python train.py --num_hidden_layers=8 --hidden_size=320 --num_attention_heads=2 --num_key_value_heads=2 --head_dim=64 --intermediate_size=1280 --vocab_size=3808 --hidden_act="gelu" --norm="layernorm" --norm_place="pre" --norm_eps=1e-06 --positions="learned" --qk_norm=false --attn_scale=0.125 --bias="none" --tie_word_embeddings=true --parallel_block=true --init="normal" --init_std_qkv=0.0368 --init_std_o=0.0145 --init_std_up=0.0368 --init_std_down=0.0046 --init_out_by_depth=true --optimizer="muon_variant" --learning_rate=0.00822 --lr_mult_o=1.63 --beta1=0.93 --lr_head=0.005 --max_grad_norm=2.0 --warmup_steps=200 --schedule="wsd" --decay_fraction=0.803 --decay_shape="linear" --final_lr_fraction=0.02 --batch_tokens=16384 --max_seq_len=256 --doc_mask=false --train_tokens=182100000 --max_steps=11115 --dataset="wikipedia_en"
Each number is 128 + 32 x the weight over its row's rms, rounded and kept within 0 to 255. Layers, rows and columns count from 0. Numbers have three digits each. The size before them is the row's rms in percent of the matrix's.

# down: layer 3 MLP down (transposed), 1280x320, rms 0.0656, rows 13-82, columns 120-159
# up: layer 3 MLP up, 1280x320, rms 0.136, rows 14-83, columns 120-159
down13 098:201086115165149088133189096105115118106155194103102173160187182156131136071100112063093070099130065097133120145103106123
up14 095:155123112091097135177103055093143141145130110139088135111121164172087116188098092151137100112127163132139158158145117161
down14 092:143157071092179140098134073144125098150102157126053190138162138181113160095088121142114119137113149123172154137160176108
up15 106:125109093164093173119118190135135127128114108107123134096118139062125108132155131092139120091125085140150083091125109185
down15 103:119143158177126084179120083101101136177134163107151164141104138117073133124128180150138133164182131129068144103161078126
up16 095:111124147114124114121213088155159137124152134095121083150108168146128088159114163148189153185167190159145104145135130144
down16 095:117166063162092172158243164138182155138104128142128116101114074158120107126172144134167186135107168144042145147143082140
up17 110:124154099131168095177095084077104066156123122103097137078109115171131155104089146126164122129121099069172132147121127118
down17 105:187134155137102143165134167132115038106095148092165159102113132066136086110114146168142108170084109167117116148151114105
up18 098:110153109105146104140115137099143130132171113087209148125134108136134148115113144136106174106099126151112212182104169112
down18 097:127069163167081137159134158128090145175147118122097080151140171095139101143178087090111098124127194086089112129162101107
up19 100:077142089128095133124156170152157076156171091137144131124135105133133131088087115158112138105126160149167152111142103158
down19 103:092073128145128159185127045115154114118157091162143124080049157127124098125119101144094070183063178137162117082123158116
up20 127:097094173094148136103084081164139127198159097166194161110123150092135118074111161096134159049149160147106143075073180137
down20 129:117116185149176157117123103125108109191100083168137088097159136138092088072170139135144138050164171169113177073093179198
up21 101:165154122160138117160114167121113156141094197137065108110155161115107105149135165144148138099098106153124075104125137187
down21 107:124151180145168131149176149068144163150118142167105156124088106151179105098114135087131120118149137185101075142111143179
up22 105:157132094149144086055125097151185092115160146103224086138149147110092118074121141084115095163102167186090159112104092122
down22 103:122165131128121106130153191105184118137115111105144099091150105134096144167171125092168167111089107124127119159133125101
up23 095:171101092151144067141164144139113142161124130143182132136143190120183102136079124145088125135102167082106113072112130161
down23 099:152163122153204146101213136107175158086143197123116101144088079119141107123118127096092108125168173130122150083136151167
up24 096:124081123113151117069100190161073125085108055163140080146168160165126087099168120181130080145111096163140117141119150085
down24 089:132145135117158139138122144117157159200115151102123059134086094043173174113065101101158164119149159085106109158095102179
up25 100:074097185201170126126094104210126145147157063099161159159167134102142185145107125118181116196136104126104133102141085068
down25 097:165105136052138119137127077134125118088151107102128112172149191136112169150100121142075146138179131100123102110095190194
up26 101:108084166151121144098156182164189165131123190133096151125080128135140154095096130046133159160166130157107153129079135211
down26 105:122150135095143159163098106145084124098130139151132172074116118095073136083114116163141105155100082112174109131149121148
up27 102:131087115122158164161115132156127087137122155138165061141189112125113157095115202196154088163131137172164129139186091172
down27 091:162160100154123111096128146084117186080154190161049113158100124180135138134065094120128064104152113060147192144106088136
up28 113:085116122124086125129125141119164142186147187145110072091132090155109163098186128130101125074148121173050141074127130108
down28 112:118129121143086150140087161177178081186132113134119111126137047150133076118099198104189155081101099222153158149155175146
up29 108:126128093133145188097113084089103106131084121094213185167169109081105151123154069092170155168053114151078090147172093142
down29 109:129126094093158137136125141099114068143139088107119128209128100175128153146156176155160108150100124140197073091104108094
up30 106:151152121072109131062123121138158183081126157113131174153149091129070146135177083128148160173120112143091115135141130141
down30 100:142178121100165081143123104136173078087054108155136127139123109067178104140133110086152118042174107070114128108166108163
up31 106:112087089153140090180184201155150151178140091120113135053152144137080152159111100158158128084119166135172096128152107150
down31 101:193149139151091102111124180118195098152077118118104150134156151155137174145181120141146019157168171137072107112120134109
up32 104:171085152134144124066115123131130105153078120163141120104130111154074208154097130104122138119112087087101180135138151116
down32 106:141169173133162137131124231180133119123098115150140111137027144095110151110130131125124152131135149133146180108095098095
up33 096:154115140153121056139136110097110067157059101115144184155080120099156124108153137135163168113066125157164121107110119155
down33 100:165127159176137104158122134152028157202148124158130148140142125145138177134172082149110128157136059085113174147168086142
up34 113:104164130098151160105111103164175156141082095135154105159161184143086110168114126132118167119134144133142170057054160078
down34 113:173139147110140128142127150090074043132090078131122100082156099139144119067094142139108135112106116154117168154100127206
up35 083:146124120148161115119105156134155112161109139092129152099140122122195093091132177089079069112127109105074139106096100123
down35 078:130143134088127121126137044176154150075157124067129095109137091114158185151098133147182139139224071148135113091121078131
up36 098:134138106185116073147157139110144148147047133130074116202145152131133114148163128124133148134142135140143103088112119161
down36 100:101140123119063134166104114168077137119117090095097172134116109185116074108084145090182105160114113125117186161129123118
up37 105:127157142127135108156167174194133130097170122077108083138064118091102124165132085154099131127153145093186130112111058154
down37 097:110153122173158165087101107055122120143080161177149144171140115212141120086102158158195137109144058177104145102084140094
up38 097:124198140097125075089143097156109135063126130115152164126145179127159084116121088153080144086167117109123091149102154113
down38 098:125123080114150100106157116090145098100130118119112114139120088167135152111117104103174223138100192136255123145179163102
up39 100:119141123122144162102144151103045113126117163206143093115161116112158137129128117107209186078146127125125097109158181116
down39 105:141153123137155150145151121115174188108065123149096145139064140139147149162068151195122104119151121099127122171087151104
up40 107:185178122107152117129089092128096129149129131097099137161131190062133141145105106151113107080102091103088201146155160122
down40 100:127164129150125094133146127174225121175111122158120150119147153096101167142130143117119114165153108062090160018126111134
up41 095:180137144135157113166108152163102108140101114113185099132139191087109111080105101160105168201115132131114179110144160106
down41 096:168104167113106113085127115145139158125113158098180152146152136139085142127141098117118084114112162128126157087039152164
up42 104:103124092110150093203125144173079129140159097173164115116137152132093189055141125109089168169106179107135156176150116145
down42 103:117179086104104129095183143156139121108106133078135170160112109102158138152093043119138110139104128130094161140128105148
up43 107:159168108143133067162091114167178129125138096159152144096130094082099144124156136087150126101103055141098104147144133127
down43 106:142144154131090132067108103156159110113179104063085118149119119099161103145107103121120111166160123161145139132067149148
up44 093:123130127078050164185091076163165149104178159116140173145123136068112113156135138176135133104098107103121081106158154139
down44 093:164116118112124116171168144117226145109140148117143096110139122165111137151157086117139134129168118137108133129098196098
up45 096:121143155110148112155036179112129160068130096114147182103129172152151121071147166089176060084116133051143084181132170098
down45 100:095145110125143179161093123168128104182128160103124094145120124172085168142149145153122150122079165173115124149114168164
up46 103:095114102087163127116152122106205126136151164097161150088159088112106134099175090143127155123109096181154129139176128096
down46 096:151146146175136098179143123129147100149093145131108100123066094185100157167138151171153184099113109102142126152113170140
up47 098:084155130153094155098130133128140097107103085214172135082093129133117156144156150233169144160147128117107136162146118098
down47 099:139134066158189148133179138102113168116151157109147126093129159094103161155139159095111119122118138168139103134126141174
up48 094:079171147111109167187161102154139192113197126118112144122186160133125138082120119153161133150181172157135152129089128111
down48 095:183087112143088122128160189149117080129166154136159147137105107174116052091127169117161054135123071156109204179144156184
up49 104:152105168104224142128130049085167102156090160198113084127199100139101137137155132143166110089181200142148165146169139143
down49 098:087146073208120099124111145156090111167139117133074140138128138064158178081132127101152112116147133100139091134132113130
up50 102:063046131075139090144097063117117183133084045063067153112135109081138109155172106114114108047124146093126139138170170123
down50 101:144115084095154142093115156074091098110086138179159111135116165103147088078201214148082110133119127092194123144070104091
up51 095:121079108127083184148180133094135182083114084184113135109127156096171151101118105096121064143098202109088113137135104145
down51 091:121146114120092075117125101093112112089101131125154146162126153142157109213112166134155182145172093105069138095129143137
up52 096:184155118110119110079119179144108157125132127175119095215122137178114048152136234098204145127148136136147115086145137117
down52 097:082111157127090077090160098135108107132076058096100160108185088137174164114161116158138073153132105133123110122209123109
up53 108:100124114130136131119113120112209134140146108090102115175133138183060173097054150155100147167152155140191116102125144103
down53 105:129153116159134112093120099173148136143083163137148208157119135143153130163101098050129108135161180112098080136083064124
up54 102:195134112142086154104081099175212113131095132125089111099099117103128138128097125169178067100136133107112154142128124108
down54 105:157145134142131116126162150119108074131134098124169164093098077147129089164199169125097105160177154091093152204109116137
up55 101:145078126182126103092087179199093092102152085152151130105132155104103150097146198142131078144132112163159071104132113135
down55 095:143162144152160157122106072104115153073088165134090158129112121179127080199138106122147135113108153159171140147089146117
up56 099:120103135132158118140035118151133106148114149194155166095101121140051105110126139068087130141104117129155129136081111219
down56 096:100111153107130110183103184149127092145147147134102114124149162178143143112110117142165178116164103119126158082151128134
up57 097:139151171104130153144148075100126079096154160097121135103133174118199169170134071172077148094078167109110166193144119141
down57 101:090110122130134131105162110146151096137126133088101170113120131126053125092152108128104109133126074163092127142130068095
up58 095:174122136078125103064158150100135109152167112063106188160095086185053070139081120118120120125150155084169124192140122121
down58 092:072186116167091134154094079171115095111124151157077075137129179060118122166117132099188130147136116150152151098134165115
up59 102:148151081046105100102098083133153141116138124114106150067082139142163079101116119132129138152122108130074112127159134126
down59 098:114179200155197132116119137136156108109119165140128157179134163094162126122121141114147103095065131091104128121185161150
up60 101:157123157197149108174102137157087138117094146064115115129173203083142186106120121052193155087087082118109156119143096158
down60 094:122120130172117136154166153107120128149144111097127105116093065131123124129059180195129168140095159187147098112129126059
up61 096:103168163151112090088133156102141118172188122119150163112162133129119138053176152127188113136072146096115162144198122105
down61 099:175171117064114118187152115138133109115134160175108140052055109189074100152139102100139122147146153163124138145116058115
up62 097:160104156094071179194146198094180146148079112104060135133176153127093137146111098114142115090101115126137104177141128073
down62 100:128124099136091081127106098095129200085192151121157101117078110148156168238072135138133108137175140128154160050110082119
up63 096:143086094159113095117125112198162120170067125130161075119134146089106120103176132163107170095125128128139120145125067161
down63 098:098084108138117099161101163137143139134080142146119153148075153161084138208159144125132162147151174128066159171139192194
up64 105:193145072133120089120141104126087085129090187142091100061113150123112072108096152133091138107094163108083164132099179142
down64 101:073149168099085118119067110098156104142141095126127151166137157114119101171139083065068146092129160119147143098080134125
up65 096:144094093155142097134135050146127147136151178132091134099181157070178129107083115127128128179175085125157133099125133182
down65 095:159108123066126171139150092137166118114082170099140100112085175140140169127099098120113149176125145148105114095093153139
up66 102:075109112054083110167134109122084097180111112131110154091064112062128137070138062131127150085088145119110096156123074107
down66 100:121142206168162121102090135132099196037167126145107123195159144156116146084071166120157099085166080156115114145126107117
up67 095:104124102113097067129100148169091151138190137106145089143117122128161114153109085111150150092086091154082153142123152066
down67 097:142147101178123123174129160079065131112166118133145136134127108116097082162214106128133101170124139098130140145098114145
up68 102:091182171108144152115147116138129140188124152108049104084125115161086113101124144162102061113133091176184138069134122144
down68 109:145131144104114089068121118152158124161120129192155164115153155117154085091080119189152137133118141124153147132085177177
up69 090:126147079168171098152160094152133128097097150148111160167193138124150159147182156163130143095109101165135140097158180087
down69 094:181089090175101102122142157117155159151150164152159061153193137132136145136201051161137063138138137118135159075132096200
up70 104:138207117092119113122094106075126153108123147109111133131142147164072145139143122149202112124124109142137179153103130056
down70 095:135043155147155116109142190111169068195094199114142133137114138183155084115113103101138083118130086107105115140107179121
up71 100:128115096104082092093111151140141121101108059072170155140117147171110122111065094117128176122130115143105167093114138124
down71 098:079134101089113158182085089142187168122119118133096170122147155130059147196164156113190132106129080131131080133024110097
up72 099:140075105161115098184089130178112123153088087090122168151139132121120136097145121097141098104174147104130090124148144150
down72 098:157141134128103127163093093118096163136138198132104118107086094123075117168146171225096179088111098064162143116112160138
up73 099:183121130075089189092090173171125137157141073107123192124113153185125067107157157190055119119094127125136101077103134226
down73 102:138170148148137095157087187142084132154226073125095090150175146065159116189101091154139065102106124208072146070131137149
up74 094:118092142091070142070063159085158096200176113083135150153133052143140146088108138083136093083078163113119163105107150133
down74 098:152173124097143111130127150163064123107141155116103109048149148112141137075087168151138175105143130099113131119175132113
up75 099:145175163091136131148090043173120145159135176106123183106134100159145105133129123187146126093106198171187099078165124129
down75 102:075109146127100135122091082091134074108165123196132086116116104168151142191134137121115099163141159145104136186113089135
up76 105:204099153125080118092102104129099145072170107153060120134156095134138129140118205140187096151117122158108137160119152156
down76 101:126136089135180150142100075127157112109046142140146113087147111102167076096116112145127174099100152107100081135135097159
up77 098:106134090093123153111094112133115141104159126144183133123117143146184120132155111108154091110067089193147121068061112181
down77 090:158101124188148206127171074141144145133092116114117123066117154083090171147139115121164165161122171117141177125110159188
up78 100:173108113098133125149106128134204121149189105089157113142130137166169119138112155082105127109131096147071120107141098174
down78 100:084168174154112120073125136092098145091145197113141143020143106138154132175129102178124172140130210159148077181133089108
up79 095:147131092157124099145022159128194096144084171102143142129169140122126124097102124118079140125076118076114083140145114133
down79 103:183096157063142163097166146151110077118116114136189105119103146140133128074132163116118173117152138088152087128126155168
up80 099:154075132073123085076109155143155184141119122125175113118135169127161124138133140102139099153133097123066182117110163139
down80 098:131123149078096072090136180116049190115104177132111110137124124075184080086113132141082168179137132100120147053089191146
up81 101:145117121110132170112131160130146134126149080131078119125086174118170120118118128110106089090147090100133155148118106103
down81 101:170124120163126147149087165116186153133079136089096071119096087130176113047167138170137086230163133123138122179141125159
up82 106:141097109102152127110126169140166144152111139086137161066189112158141067120141113073115179125084138089152121122121103126
down82 101:169143148146125124098113142128106150104069100104122165088071120103091127128143163158125084141133174109162131145074149138
up83 101:168096151124137175186067074078093115143157089119129085095074092205178101135080086137089129043151099112096129188166117122